Each number is 128 + 32 x the weight over its row's rms, rounded and kept within 0 to 255. Layers, rows and columns count from 0. Numbers have three digits each. The size before them is the row's rms in percent of the matrix's.

# layer 2 MLP gate, 448x160, rms 0.119, rows 396-447, columns 80-159
104:160100075151083141102159131132147072115154115111157100130141100127156158099154189140134173112170124189089157177061112124106097145176176098076189085105105062147129101071086123139140097060110153106091109134190172085128147172150108152136151110
096:110122152145081153052118148122098118191166097195124127147122131148110139101093160125137090084146155102152122157077108115112108110110108173111172138176133165118103136173106101115083054074153062110149107097112117191165121116161126054137148099
098:112140150124114146112109126142122131074114131097151083153133064063153084133129138105151080107123104155095115100166108101155130068106156127110188104151158115132153150147050127174092103091116118141150183101073105171177132188082117136140170155
110:154192093090174155088133163116116095154103089094164094121158122165118119078147150143140139150142139125070177114123121081151124107158144118187096183075154149129164173130113072131154140097149113131102146049140151170106162094200167146145134102
096:111153078131123140054124108088097098150121114073131097109089125092134125129106169140170224144122177140107123136135124109128169136149100165133189140143124125131107126172152105178133102166100106081107135142149127136144157098148178138163182135
096:153128100174176149161120073114109120106141110111103149111122185150095110136145158103178100124130127124095153186079127132081175089176137101086176132145171142116148143168096061141182139072131142215128124095126119174152128129126123116142116145
096:098131145123112142130097147151174161160153130026113104130120120140106181170113127179200147092133151114175128141087132163122140170083096126123161197118150149099105119139164166171130148124132086103128123060092088143102137090093135109129133145
100:068094076159163169129077108143163190172166131149138147101121077172108137099123085108131131117092128154096114106089131140120171188125111136117158079133150186151112112177198105074152026106138152181151099115143215154092144128142174209142180150
101:129128115157146115152136094113188160199165118134133128116158162109150071163124189164143080105120099143103113204100162135174149170158182112161153133137123121042083061201093102140138094115183142132154123116094152158080129122139164139159122134
099:141147092154121147040141145121144140123150147138068168089154117083115147146133128134141166101106127143111109075120171158088160182187166127110142175122145165065179107160141133085179144126151143165090057094159152137126142104158162125140138104
103:099146084147143141137128170067146187123139113114176105104146135107103123120105172138165096030178150089111130115074112157113197142140139151098130194142117169100180133179082142087145128111154065095097194132110148168077153143087140151178124081
100:109176111140092128133136159102153080140183117137181109147099107062120095078095138135157151095120129160095118107171135141168096142102181094154145128215088120143145110146186087153095078170088124163149145156130186135129119106163118137160162098
099:128136095151133155125096176085169152101152141106134142154139116099104048146093126157155097090125185117156141146135100159163105152144106109177136156138176117095115152153153054123119141155139128170105110175086160143102102113128177114185246123
108:084181122101104182068105114081146130154160096115097144150139108127059046126069135103119121134135115138121134117153119200130095147135125132192136214155124136095117089145121080109124099103168115155136119105118173167136128088155136179170108086
091:101118087157143153151140148096115152118200095142133142190120083089138131176101156150081133146131149123188097146159123148142092152120135136136176140172163130130109155144161149155118080091169084131113172095072124148180105138182153077162174057
106:085148130165088164141125167124081149115129125108107135136120073132114137111106136145169156185113135142122135139110069142105117126168164140123119146160128153115124142130089132097102039067112146150142134138073139189125102145109142120166126146
095:092156098155099157137118168181181098096226153106164094126093131187069125091096072113119087121130088115117073164110078161111126152099166130091115113148176097111084132120167166167101084153123129126165147102078104139155131146130113108138118143
103:145097132098147142114112160116137093119122125093137089095096188119112125129074129194171059098175112130172188145136082128134105105154195154117110149154132124128092157216090075185148139146072089117122095112117139145102134144122162137104167139
106:103102136094131119104122131123095149161166085129109115095140137105115063105126138127162119099196127179108046146103133144182125099088150137109102130132189104092179156121101127161176104151157161142204151141093096156074101126116157081129154101
105:145113126119107120131133185151187150145144117132142096117110106118182101171062143136151056129170085128085147132120099172136135117114158148111137149160225133125115108174100082126111103118199118156186166119126109112114148160094105097190182152
090:060156129125158135112108209114175154080049128103205104170123095101079150115120099158123046109135184100119123140121128082194095125079165185122129087136120116141098121207111206145131115129170122187152189106126123110153115165090126114113145169
103:111096143169188179123109102129143102201161164099143159139143177121113122119110197085194029127131098140063079119074119125099136135103162090114152107151147069039155082138155090105113132119143086123179099098115120132147123112111152086138143121
107:095134120107101192158145145094092137133164124138146116086124157108143114136122139103140071112144139116105129129086108168190158223168157128097135103190136072158135085112189076172161079149147148186144113157073127167179166153149084072183119071
105:125054105115150133115071142119167113106153107183113105060140126075149079104125108113175092122211126140146079133146133097133141133113175162169123139091102120181122125138154112117159125089122096162121167125119113196113171125119171083131103142
099:114087108164096172066128134091104096120163140149193162094102112044132153114106166112141138060145146144087138174129143124105136100128149094060122127093157127144110114155097081125142102112085066103127142149135151114090111140076104121186131067
096:117122058129108159100098132036162176158207069113192115128130034166137122143081153130094100126102125161182160081131154166086178155154110185156125166142146090144115141113133169096096112121141069181147187113121146138086157166184114179145123133
101:151116117162140115140153081150104127136171150133102129162022116144151078104141111106118142108188116183102074133058082177146155133077081068102129101142153092100183209091154131134103085139101187064161153122099161085128155120175126148180150139
107:080179077108169149140186110048150125149135201127133119145179106081178114095125127103164095119134129155063183172120088119121132121097146143132167135137172099148149085125105162170107118126110126111126137127113128115140054148129073098134169122
093:078144090144136126124076144096141166086127109092114137125126119162140136071133156155129123046135107128116169137137093118147134116187079120178142087113189121128064119160125060122140095160159167137128168153119110217133145162158142146151172165
104:076119116135201114064174119103154180175104073188109121192139131099092125102089109059149139115184156194099128132122134150121126124143108151149166121099139169127131103164133075156076099097143199132110145163123194155134102084139177106144133079
090:118064182158110170076060100167136115137122112143098148152135127048183093107138144108175150121170097114142100134148144137149094060127089130063140090112124124149150088193108091116187139112130129127099195129089159166128222081052146125149129114
098:093097078149106145090096138076129211087130078123153145133120060182093093198109148092111141094174164143145175136147158146129192111151089163095140133116172160101092120145134111151137128128155152135110132093121166135097072121174076149141159109
105:155084105191142117120119110125162136123174150145133211114130144087056129173091124068157073148201054176103097118117096128113096141107202097043093142106125106171106129118100072131115126085154088177179102131093130122089100178180164149168131127
105:057095063127123187122118169134161154117172070112151172072129109096185089097144076154101144151070116163202131064154118120083083149149095113133131141127136199174102083148153098164148068131125145089163128139116111150090095138175145116149148130
096:090166141108136145132124119136103123182151147147171101110115107186153146084131147085149081101156106141074137155099133159166135107155140109134105160157158041166155100118153131114097138174137116174171139124137115139149104144120117107160127106
106:141080114105107115099170174090157156120101103144158146082147115161123120139133173123144109086149102164103111071139089117119141084132082123125170125112110099166084123133147081163134086131128103104133149123153121119136090148103083156193221140
099:125089131065161128131098104103137163112128171154130100192147095090142155171108131059116160128117101131147185172131143119114127153154132187118066149149146143101170166113100128086104090121107107097153152146126118138113125180151064102124106104
097:078103060085164105118108149091100141123137138108089115131132088138193125117113149084199184145180132153165148132161189148146124123187071087110135158130182164175117159186087119120135099148095151099111108110147127131120066119180076127138154173
098:085107139141180166170167135128203149188158121081128117119117131193097147148115139106166095065076125080146158132127130104132109114121076092062174122103103034136198084116126153162063111139150095120144167122080126126121101158081131116140120162
100:119143111116124187092126089039078123156125130133139205086109076132166103113149114096109135116205094164110115104137090137087120101108132110111116153140131161106099197146144144125168116076099162137209153125132194140092187099127125166135134094
103:151125094114159114128091124151140195117181119169178080173127126141142122104138123125158048120155126160085072153058080131127155094113124157168173130099182096171145113185125129180117121084169140091142111167131167101125086110099138117155163172
102:073116085111150157173121129189161114151166097085089133139141150061064097101103095160108197090110093093169130144088137110123149183144158164117114144105156115078151139142109085138119131080134139101147192134080119168105099062110148097138125116
096:135136135143091169121180101103161127145157136151161120057090156170159075124146112118143056093123141108118060097131137116165096182075100093092123124216104158117105157151121164167115108192128100114101105093098146131107112140106091174193163137
106:093141119150117117120164161176141144147163064177124150075118114076104115092132058122106152149189128162169131171117133127129102117135135081090140117145137071109111162165159054130085110150156176090092102166117119126108115097154150112167167166
099:122135048140166195110135125128124116080153130164169164048124093140125097102114115108127155079200131130131102176169100150166168126185107087125136098108128098123109189129139082104051075132127179145121157143113200130065152085154095135171187157
102:164089125108146125107180107160121090128181133085167132164126127133139081107155154085138135164168132189152162152152116158094174080194091141134156196146164171170119131172162124156138141086162152129099116054134147135070119104194105091130142085
099:068144104099081164107132198090091199133104105118153127110127069163065128108097198155159161095173064093075176139127128083089138152158120132130142156085158136152092084136120125156116122049112083142111158124121127175093131105160086150164119113
115:110124118081174096093106136062134135137160094091111101079132161115106116125109140121112113090121084112134173143192149131126113150095166166106188114133133182163147101175124139161128093117170054082113157092114103140218109156078133143157150117
102:063191172076136114139104169101157155079110080051175094143141113138046156166108185152087086098088146074169218150130153097172087112174169189120134140106111127104132105169113117131161119058154101160111178081038129159156140108083150133125126159
102:090123060126158102169104112116138176127153155146120215204138127117168079155104119134106148079153082198124158173115112167135148145137105138181124091189196113029146132111110081096141114146146139123110149139128138171078104120102123080101144093
099:105138157134113108100053096094161145097092077103107092126111130156076132180101160185176109090133137122143081124101107101175116181136131144168168163100128144128185118201134124123141093128115111152130107124113103142126143127076211119154137140
104:105098107114156142169164097110093126167118112142177114121169109134135072145145113133148170073127167141061122155126136124142146143097085124053145120112113187124136158111102093142158079167095195064077109110104153128164085080137155209148179130
# layer 2 MLP up, 448x160, rms 0.117, rows 396-447, columns 80-159
107:102112097105158135174144168124127147083165191076105161157150106144124147173126163126132114141132106147126181161076162154073098146126134173084103111073065140208105120104110112151141133096116124150107127105130160112142068081136160101072148091
097:092102103088126127167100058182133143139138140094153152126102203101120092201110155148098123076103150137132151134136105114098184138113141143140122114150078137137162152187093150125124150168071143158111203084134101121132112090104106116120145106
095:151117124144129105071126127116111123117120047109085099158155142135072150101115179076112174159112150235197110110114147094154102127156141087099140133190112085124145214085075094140072112127139097077167125120095139141157158128117179126134107144
113:136141071092124195073167160133090113130153089118158125137051103221191080152150115165150149147163141141186121100104149154076101109115123127076166116106072206146161118135176083143146106123151073158143139104151148100125116164145114169093105112
098:098101088117163133125123203135135174168191116139161155168144089190136164178156121127117154117086104121165164147085138106106100124096127150128141130071165108147155106090142117126146136079147141107156099084117119171113069110152112094093118095
093:111155123197100093114150136097099117084137133110119163172143081133128115120158167128124131139109161094098160201115083145201114145099159107101117123201172114079139107055133070074160108176206161142143103167099187144143104135077084095121134116
092:129155064141103126082170149120128157127152092125087140102092122139119124165116168152151184059111118205158152150108141142110186107111098156078146149102187120091128078139110138094126122086114058104122103141149122147083133181120179125125122155
104:146122121132140126155161128151161116074186219163076118099120121061129140111124115152112161104113100142099168120163110097120112179098139177088132141166106137043116157137123073108103139174115047171134161201173088140151143155124163087131125135
099:095089098115108106094153103109102130161095111179088206208096078120132136096133162123136147130132104175088136142092164113162183083181127196137158146116172149139145131090160136061153092107146186122114084133113186143066173168145083102144136123
095:194105103138037133081101142128110082180133076108177125155115127173173145138070099153126107130114140114097165174145087165137103063093095103125172108144123103159092204118120103151146081176133130117144151144105143117168139176139097151078131133
102:175132159108141147137154170163145108159126033054168093138085116080098175185108101141152147140072104126159167104059138096131121225079142094119148109135132077108126113136141120142083177142119111119120098107087113143112137179190118122102154164
103:162147149126116091122185157168172096095112076091117173094119125158118114150155071191078139132121140133165108064171103140089098116114157119121177148142077122144093126095157074142165105085110091169177115139164083092117206119163074116162134121
099:177139173105102141164157159089164147128122125129159110179106137157116158174054200180156133130121182077112117108137117123112075134100131115133139077117183141130086085140106151144083171086132136152109119149098185096096091152144085070059130096
111:106134031109116133121071086173165114126162112119098124080152130160087121115120134103171100147044207112163119087131151112086055194121131180129120170133082161135155144144107144139119120116190076169119100062143137183135192116184170181139147163
084:153188130118113103145104132100139121107111078122172118102124135104057060159080148144098128126127102113192131123116132135155145087137173130155139139082161120181201121153142031135138164132141134172147113130119120133143118128158184099105092136
110:104179180068130114142156159115122159132061094122116041100142115126114089144083132170184137121186144094107147139145141099139087083105204081166167085149164113193103069128077127118113137106091131139124190085117098158121131085092144111133134142
092:096143128103089143167084137199156125134095121097146182152173149105180113119054176163125096179117089119126151117126097126083110118131145157096165089083081143148116130186151158140094186161081093133096151162108098124127141092113151084107101187
104:092164147149160106158192073145132112106062138076150128144074165147068157121115097137104159103161083118132138158199103126142064105090102105150169134162167114110117072119191123100153160111171149138158096151088108114181127133117073169113120188
110:119179136160148147120141154112084198113059168101093158081150146130108169160072072181095161121140119135171133094082060142104098133076117097166197172092113149127166209108140170123096149120061144127103074144154120115106132104113125132142150112
104:154194076056196158114095140137179132146131085079104171121126079164113093112056155145130166153118113154120182136168158127155159175124109117125136177168133146096189104107155097162115188145174111145142109113149138120144146063088117144110108178
090:136120166132069100074121090079072106147137183179097082105150195117139156144168155112135124162143126151114095136127170109151107106105108110149111102126173154143173151163219130107147090133110093109113101129139153135086060119114172167089166180
099:168191100152112168121096111086136079129106112144081102104152147130105106093116111149082170140091125136082124125141084171141123180107118114114105162163117146128112194156156183137130140192144098083138162181155102136090107161154051201131151127
108:146096107096164118146197101137117128123082143086137127096146132114122140112144135071132151079181146143168122131145145074190165096141133130107145141143083089195127072106111155186143063131077091083088090111129121123151165174121144089103097092
104:175161183165149083123148147117101167115124108104097074179129168140102206098152133135108139103109157139084093172122143120096121099094114124143130019135108104114092145102131127159146125051108139125141111168137135064133155081110111174108130130
101:132139172120163140160113127125159149065102089089126044110192122148043139159156160171143146114079074090119137114142135103189113169151139155139130173124142172183199118163108195171114129089156118159088140104084072162128141096148107139118116115
090:155076075075190120127114098177139109117138119119064137095111135110166144137104105141163166156108141187165126139160154123111075140155123081159124207110119088111098168060088083177111199109118138155093077091144068100126136144174109122115100142
100:158165093115149097193137071132196130108134119136122154155169166147146146105135143109159102083096147124109151165163110184145074123101183096126126137160088156136160146110131177170100113128085066152076128157109070104152074144123097194095136102
112:102191181085129124115155141080159117122147167116177097132111097133160121086090103112146064128155205147066097110066102138142104114115137138100182144194130119141116112167156169151143129078119105154159102139164169113135116172112124102160159165
085:118139126096095090175116108174125153113134167124119201128158146158199112141103169139143114171111164125111136081172133178080190123120103126115154159160119142086117146129114163162122113099187123135057086068102111121141114116111131191139171180
107:165193134113141117086120055150155127115137180165087062106109223140171118072106124119125199105116164147137119187163149138103103112170139140174109199134084129143109140139089133184121128097121149051127120170115091124157146083143115100142092119
090:197141106112130077112089071117084088127158164115150138137076151137114112084111147129062123146087119115107151161118130192174168105125156146143203110131131107181169190107123141110141145082127179061093099069153090118156197172151106071108145079
098:113083138189125149024152129088136135075090137160098159129138094181136125134179167099148185105171149191125170136191099117029165106140083112073148167113185162138066074053122123127138185101176157122153096130147137080102118110127083132115114111
110:122095165152147148089140149109134100075120108095166117103114123122085160165111108117135140156143133107146123132181079084093081143128157130139103153119054126141099170125166131136127105196088114178167183128109109117109249085134161083179128126
106:096116137184127173131160165094077160138175099132140102101094098177143128099183084062121145138109057151141099131130106104132107200100106116041134103111157127179189170098198186153143059117141087114173067104179100129114185156148142123176161129
096:151157117083177120130153095133101086126070166080151106120157183085080131146114115166145103047103133096129155174094166126158156105153130120108144135160119102079145094132124122176166138129097146075072122110106104142145148152111147158100137098
105:146114139105145168160150133195103059141146117107115132156150104107112189115200168173121134113193134124147171189114116131157151133094137128124039148109129123089163151170104133110166172156168070182101137083165120138154156051172127095156077148
102:086124146146122145096105194141127078180146124155148162078199119091163126078117153123131131145114178148086093108149149095113141166152096120087131108139118083115093142158078174109045111082178071134103090109173165102089178099157116107118089152
098:168162112175078149155100136160098163136102092175103165130128080109159106114165144170110130121122108113110124138081118140089132170181077160108143144122126157054137146076162148084142126088146166127149088181113161130088122129092116140155148127
094:103140068139141146130103190114115142082131092148178111162111101132153174102117080150138131079083083131130138119117169171149121149153119137151108106122161115134124145097130130152178113115173165131121137051137073077153183082129056051114130146
101:085095127126118154183142102172158149106216113116132078097162066123110151134132105191119114117165146092166134134160133158116154151122091137115138175139136129147102146182108085077032082164106135177121107171170127135132099152144143114205154117
103:110190145119183146109130076079112115119165165128128126160151124157150072134157137159096104114074063110114096156193099113143122122129116108176099132122150107180111110121141059169190118158072163064159117164092095142132068107122135115173136116
104:096155120147192102114164089114097079133085160125108240094087149089207143160145151071123137116147146135123104133126179111092128163150121108130113148145070119109209228129156134139150074127116154136145116183159117132147099098135047136099159060
092:092161149090161117143076117163197141090123124124120142161109117121116158117085147128106089114163127124123143152179144113165121086190095186162182129125149102080146122163120183061168134088133141141150151117102143105124131168040168137117050174
107:113190192084122160147080191136112151115087105153056108104176117125117105115104116138168114120129114101139184066128105188149132156157133140120087123154098129137170135135077087107102100139185084146137141139129046137124153143122200104120155157
100:064129162099142120092139116108120143166149107131135105166153110092130179156141104087109123140117105116153134139093134125151100146181116184147122202176124130143130051176116174127145166129097087088131099140128123150185132138085145102129069106
100:162126083095095116171135105134164136101100106128097140065153107074148173127102128182133086137098090100112133112085166176087078171077143105110070146110089136098129127115082118113179141138117110179144155152055130108157110165168133213131122105
093:109084094141083181082169132159145148126141176154094149132158115107132159106079159155128138103065121084101105162105146088060121139127159112157146110118098167156114089121105140139083168156099062161122154079192116171182131108162109133114106091
122:187120163129083083160153111171091129123115108173097141160104154107081144160100153120130097132190063129141095122122134115121162097148141144192100141143164151120106172100107141152125089092141110082100175164135080158106133181099174115085127089
110:111196105182151108079103092126078063099158143093157137156154132141106135080127110201059074117121127127083111149139090136116095085146145135147143125111117085087108170131132129162112159140097168141193093083118159104193098123143074137105083103
107:156125158096153162154117165137166128145107120063072127131144161112097220148066112153119204105104137150163152148120136103139097153126077095119140159113146092125195066132106185168146143123087119132121136107096072114185133136148117100148152174
104:181124117108108135152133125083068112161127076117177139125097146138137111178091157124147110132158100097138133154077115147183117100143215058160166173132143183062150150144138125070134114185143139128114109132066143193056165146116174152090150111
099:124081093138095127090044132165074205087119121120151121169141138090167171096133120091158110131171122091131154085094134101099104134124136161092176152109175081104077103094152134098178157107149120060132088154097186098125122105152080155138044119
# layer 2 MLP down (transposed), 448x160, rms 0.111, rows 396-447, columns 80-159
106:114153174158128185069106113143137151137128171128121114134093116128147189136101096134125166120146160150113164121071097075101160126119152114118134055094109144104148126097146145188126188145143158108179154126164108095161094161105125132180121107
096:184144153115131113187083100092072162044115117175091076160124079139138077146092157159174157091104125127106145112108122194172115105188080090084198047153189094097139151156093107106101164127080153104144112134089084100142185124116151105119173091
096:171110167104110163137147079128102118086130129137139132131178130183115093109205094095165125167104096115089131146113121138122116146145079143129155137148154134083164202134099198115128111133126169108109068154140110136131140113098161099130130106
117:110130125117144161115152169077102114187127101099154105110188085097171136110142149097123103125087115118119167128073102061046100114125116171145140162154150165157136143148153153127168136099121189186136097119135109136124072209144079131109145154
101:114131100176122138141159131188106061138168116173122187145143133094197133126106170155080122165093085134123077113119125110072156171066109198134175091157104190114148220110172128159160145160072139126122121113136086133119098109138132114175106100
094:106132134098121111141151107123117053152111161102162113095135162137134121118190160124146080110119100131150205123127107157106193138128140127129079176191133138106120210098133072111142144154145145167130133053178038149156149044167109148074067102
093:170141158120149098102115126160131133100099134095109115147111134123138136161197163113154115163134178130154141074158211176088068126078150080105151167127090149110100132096085139091119073196085073118147071104163095142118108101113113111105058155
103:178178122107174156118143097118114091126113110120099151117137106136094136193118138072083172117152117112081124157088057146074188105102119173135100089131117076096169116170102107103118135169068111133146158132175123127197046157167106166180180096
098:081064104192149118142158162114120155127126114160159162203114120083096105044145066107180167140155134170124098121080132172096106099142142115093166104154096130128160113104139115158145134146133137112158133153137173110135198133184087078101099092
099:096178160127098078149106208113144130137115161118164096070140119126119110099100126093144092062128137120147144093115099126106132122098170140170149159101150155122089138169168169138162162083150170148159136177068136159114151182170118171118165099
104:152176165107140181078175130149130113139096090050180131066076112068164151105145081138193132054110136112157150054156099104146089075118133114132137143107149091087114143117170178129148140178094104084119115115067151113122127135127124170105135104
101:114099128087098111144156135140130103140128104133134115127124137101098126106143122179103120136120168175155146088153114107139166094094127138133171129141085102154156099126109099086095097104060129171089197082151120148135110139101100156193143178
098:128159120184109094116168124114155135137132158130153154083130097148147153100085140116110194153078162119126102096150163115136115175097090160139116139135119112151127097137079197135106183140069166157143176111062182134183167128135122105120106126
108:126104117107123152154101175100181132138188098128129129111158125111089099140094073125110077193111163144235139167176109097138098104101144131155093159189096134107089109102102197103117133066130115075108158168174113174138156147116149125120160135
092:096133117146179149195065169185096182108177089135114108159154154116107103101145125166108140111130162070174104141107104116142137105130139130160163159098110176186146082105039136131110082016151101126095077141120126164077084078113140115123133146
107:124102144114140165133124121094043035157141096163070140126155150148171118120155193145144156126147145059163082098134104127104148100069131133144124149170048162180106135084106155150111129144159126068129174113164130186121150139072116098096082099
095:149099123121152106166120130131128200045166166153150119194142097097127153112045177084134130166163097132116127152126153193136095127145127153116211036103123086149141120163132131048096104099129108116122169178144160122086104127142124091134122138
102:096123109111112157136155103169139137132121102088154157179065154098086149062111190116102153067190093145146186142134142169131116120175104129104185145210114157106135128125102106066117143143064089185152151145110152091096158096111103129159156086
102:107105131141198154092110098161095255090074129135107173096115151122099097166052088147122115190137136128141141144123142135129115134142143125206144144094154163102097112098107104103155165095141219083112133103106094150072134136139134135082064149
105:136099104110108122131151146116110105161136108195082142132121090163092093129180196149095112158138128130090154193102132156168135126076090155069096099144118100139134159101080164134126111151166176081130112135133138145123159160134126154163165169
093:137110103153070089113104112153137071096204156125124132135160189173139140080117145110104117122139097146117120160167126203145110152118114158164157123147161147121167181183139118127123171112128142173157171086135129119093157096156154048101096136
104:159127092165084131175139165123177150150103158142123088115151088198133106101150191103117094101108201164144171082106059120135117068151126071137084125102117151132115166125124128187094109109096085125158111121129165151027154171107154108115166107
103:127105112146200114125118149103098062174069162142117128089136147125123191129172179159114172100130098134159149128042139128106123122170112151148146111137150032192163096151126145146129067106135125131133083109097102122145169158108094193107124040
106:082193128147172200102094186070197146162127157098109138134136131153123159108119150096077112081122116189145090163116173113116141115191175095165097148110147105132117112191094141117156122100098114070116162116133164129125128131134115103059114135
102:145100087076109100158172103126194208128127105120104147088144134183100079171096158169132111103154072179119098118065125147145161131123149117065162130110126114153076203153118129151140108104108105182171124100145126090183133137134157122105104157
093:098098168111130167152155083103110171124128105119179118089080138117090119112161081151174060177113106131133150122177255137112098107095152095089087120144121192127112178100147143159113122170126081119145159116094092092132138136106149137094105124
101:076088147125124160184123147082138145134133162124103139124155137116128148125104137142201124080117144110122146129175176114149072089102144148149087166134135170148145141122052149115172138095054048197108190107156165146105118203125120096079131115
111:137126114106115095124158191117146171157106089150159120101060092116155147080086133102157122171114143124084115140122130200104166145077109125087148135087238142152143185129080170193102163045131164163105108094114132131129099133100098101174119119
095:117121124146066167155172160140121206106132084072139092088153105138118149115069140104087155110121136132145137090166104181138134144114129114126102147168167110097110164158176125213157149126167111161164097160085141115114093087124169175133178121
105:187114119100132137096152124194170146096108111090085131104145076142150097104125095111144115196186184169136104156104123137202124132183098147123123138165103136145096113144148113152132138125140131050112091114125147157128144185101057122060089164
094:118108123124087175094120109169135101121088109107185126120047087139158173121125143077186204188095179134160124162140126129114109081086062093135097117125156155178151113147120128090150055086136161136107128129122167149095150133095215131086147097
098:115147162131081073158110134113132152118160112175053119072200167149108109101114173084120149113142160079121168157156158122128175120148113106122126071148126198113152100095052136070096135107121086118157142121145098131208114138160130119153110151
106:125092118191157082123056152109145102087126185125086181194114082116067129145108244137078093128110122152145109154066103141155167103148158155083125128092131105171151142140125177084102102105141180135137136213089140142117138141140105150150129132
103:092097091108135162072128174156165066109111139070168112152148126159106144120171088100062084103108098149176139136126107085095075186090154077162181156104166122175148183148152111128136070045075107126139144125112104153113108136173123115175171138
098:176148111089130083129166088150086040179066132164160146112116161035123164117173159105099139160141109114112101116079114131078136190137061138170152187130166080141119140143153145167108159087080136142129117091097133089124093104106142216164089110
107:051135132110133084170141114117115108103188084089159090141134085108102179113152139122145094146158058155124135150121169079151150131126187146133168129173126174100141146179108131085139132136169071165116137063163165160240180136143175090163103093
100:136153137131093159083139076132111107131108189060143152149164160114124183070109097096112157103126127123125119112092067157151179121126126167108111108086112144146091112159077139082132189187110105096119116048121143122118120149133078114148177121
097:177107130206101112127086154157163159102178138150107178152170147190091174176111199153144093091172104190091072148141124135116151145151100144108170145125142118168109065081126104094117093151159151063029103119125172120086133082091160103113109108
094:046125129138104147121170147122134109092124045110101133151124108117160111075085148179114117086111100178121147088106172073118172103141137186151054135107146153129118157169185155110142121141134103119083149102163135132063175190116089143175158174
096:160084145198157147147118138094139092141120103135156059088169107124131198172074094074112098136117142093178143132160102114120155122114102124098112104149151148141124134122115175067133145136095146120112188136148104126110126150192100069142123106
100:148116106121147135157154076133131091125161139109133173133140121081183168120180086105172141077125143154096147133113093087138152157130106146163189143116132128137114142059154144136178068130123162102150144169132093140151162066106120173166118085
102:139135107087138156157124089152184147115128158155128145121180145192156150107091083151162147194132159089133131186149170127145097191150066128111075141168175139167107122044128133065126109130104174149125120116136120177130072127098133182131130092
097:103117091124103139157135104146123179078137122145091138176174091122121129103028225138124121125156122183103146163037129143157155139182135169136124062151170113094127093101107136054118126106107149135208139138160128102148156133085094142152103165
106:189160163089146128150154126163140105093106114145130157102164131162097164156128082149146137052141124111179112116143102128116110128149154130130152127155147141124156103136077111170112112139174046085173095121105051099165147129118143151052099104
099:129156165152120056099124113072140183104152065087142149133113119139105151115072138144145101115166061107171142128064101101148132130131091121143205209137143154115118140179126193077177098146112115115156061135081128181189120130110110092166186104
102:100163092117073149085126124142140166153093122129195130098114147152103127108112121132138145123101075108087109140160180146160134134143110070037109163198153115101126185112099082141112146056154088175130134135149136105119172154155139116183121104
097:129132098170133159125064112164117039119151105159060128135128132153206190090112145144121110195114119148129155160140128138159168098103151105067163140112070112115106175052110129128074134182109142132165189071085134188171113140186152189113123193
118:113080165108124114121117108126109164081128078089133073160107106153051127110213067153130173126098116157183140155131189171078144127109115130063123106077208119135111097105093174171118115126165121082076117164088133110077123176166121153104180158
106:042095140062119186169119173104156149137126121115136173109145135113113119126124182136165148170178134140156127154137166040159145139128101114155057202123124201163195118186135136111154144124135135134101149130081170112100122128098152134111116115
107:129157138182158144128114154168142147109083115142152145117115141066127138149099072116100143168079160119133090125144100125148090110146118131131131113094140104116051053108122105111106106161093172101203077085125100142199045164157149090088096178
103:077084118122100145131135108148110121143193166179143143156124129142158198116144121093099146148092140136094146109119110193116119177073178161163107147063114115154141182169196160138122156183136134152109175131106163083069192130117154101136058139
101:151093161129117090061145163090093206141135095109141140151115188107140168087095111152094093124103077121138141164077110107154128121146129116178162087147117162099114165078131134092137156120132128048142075156094110147154134130186125112182104126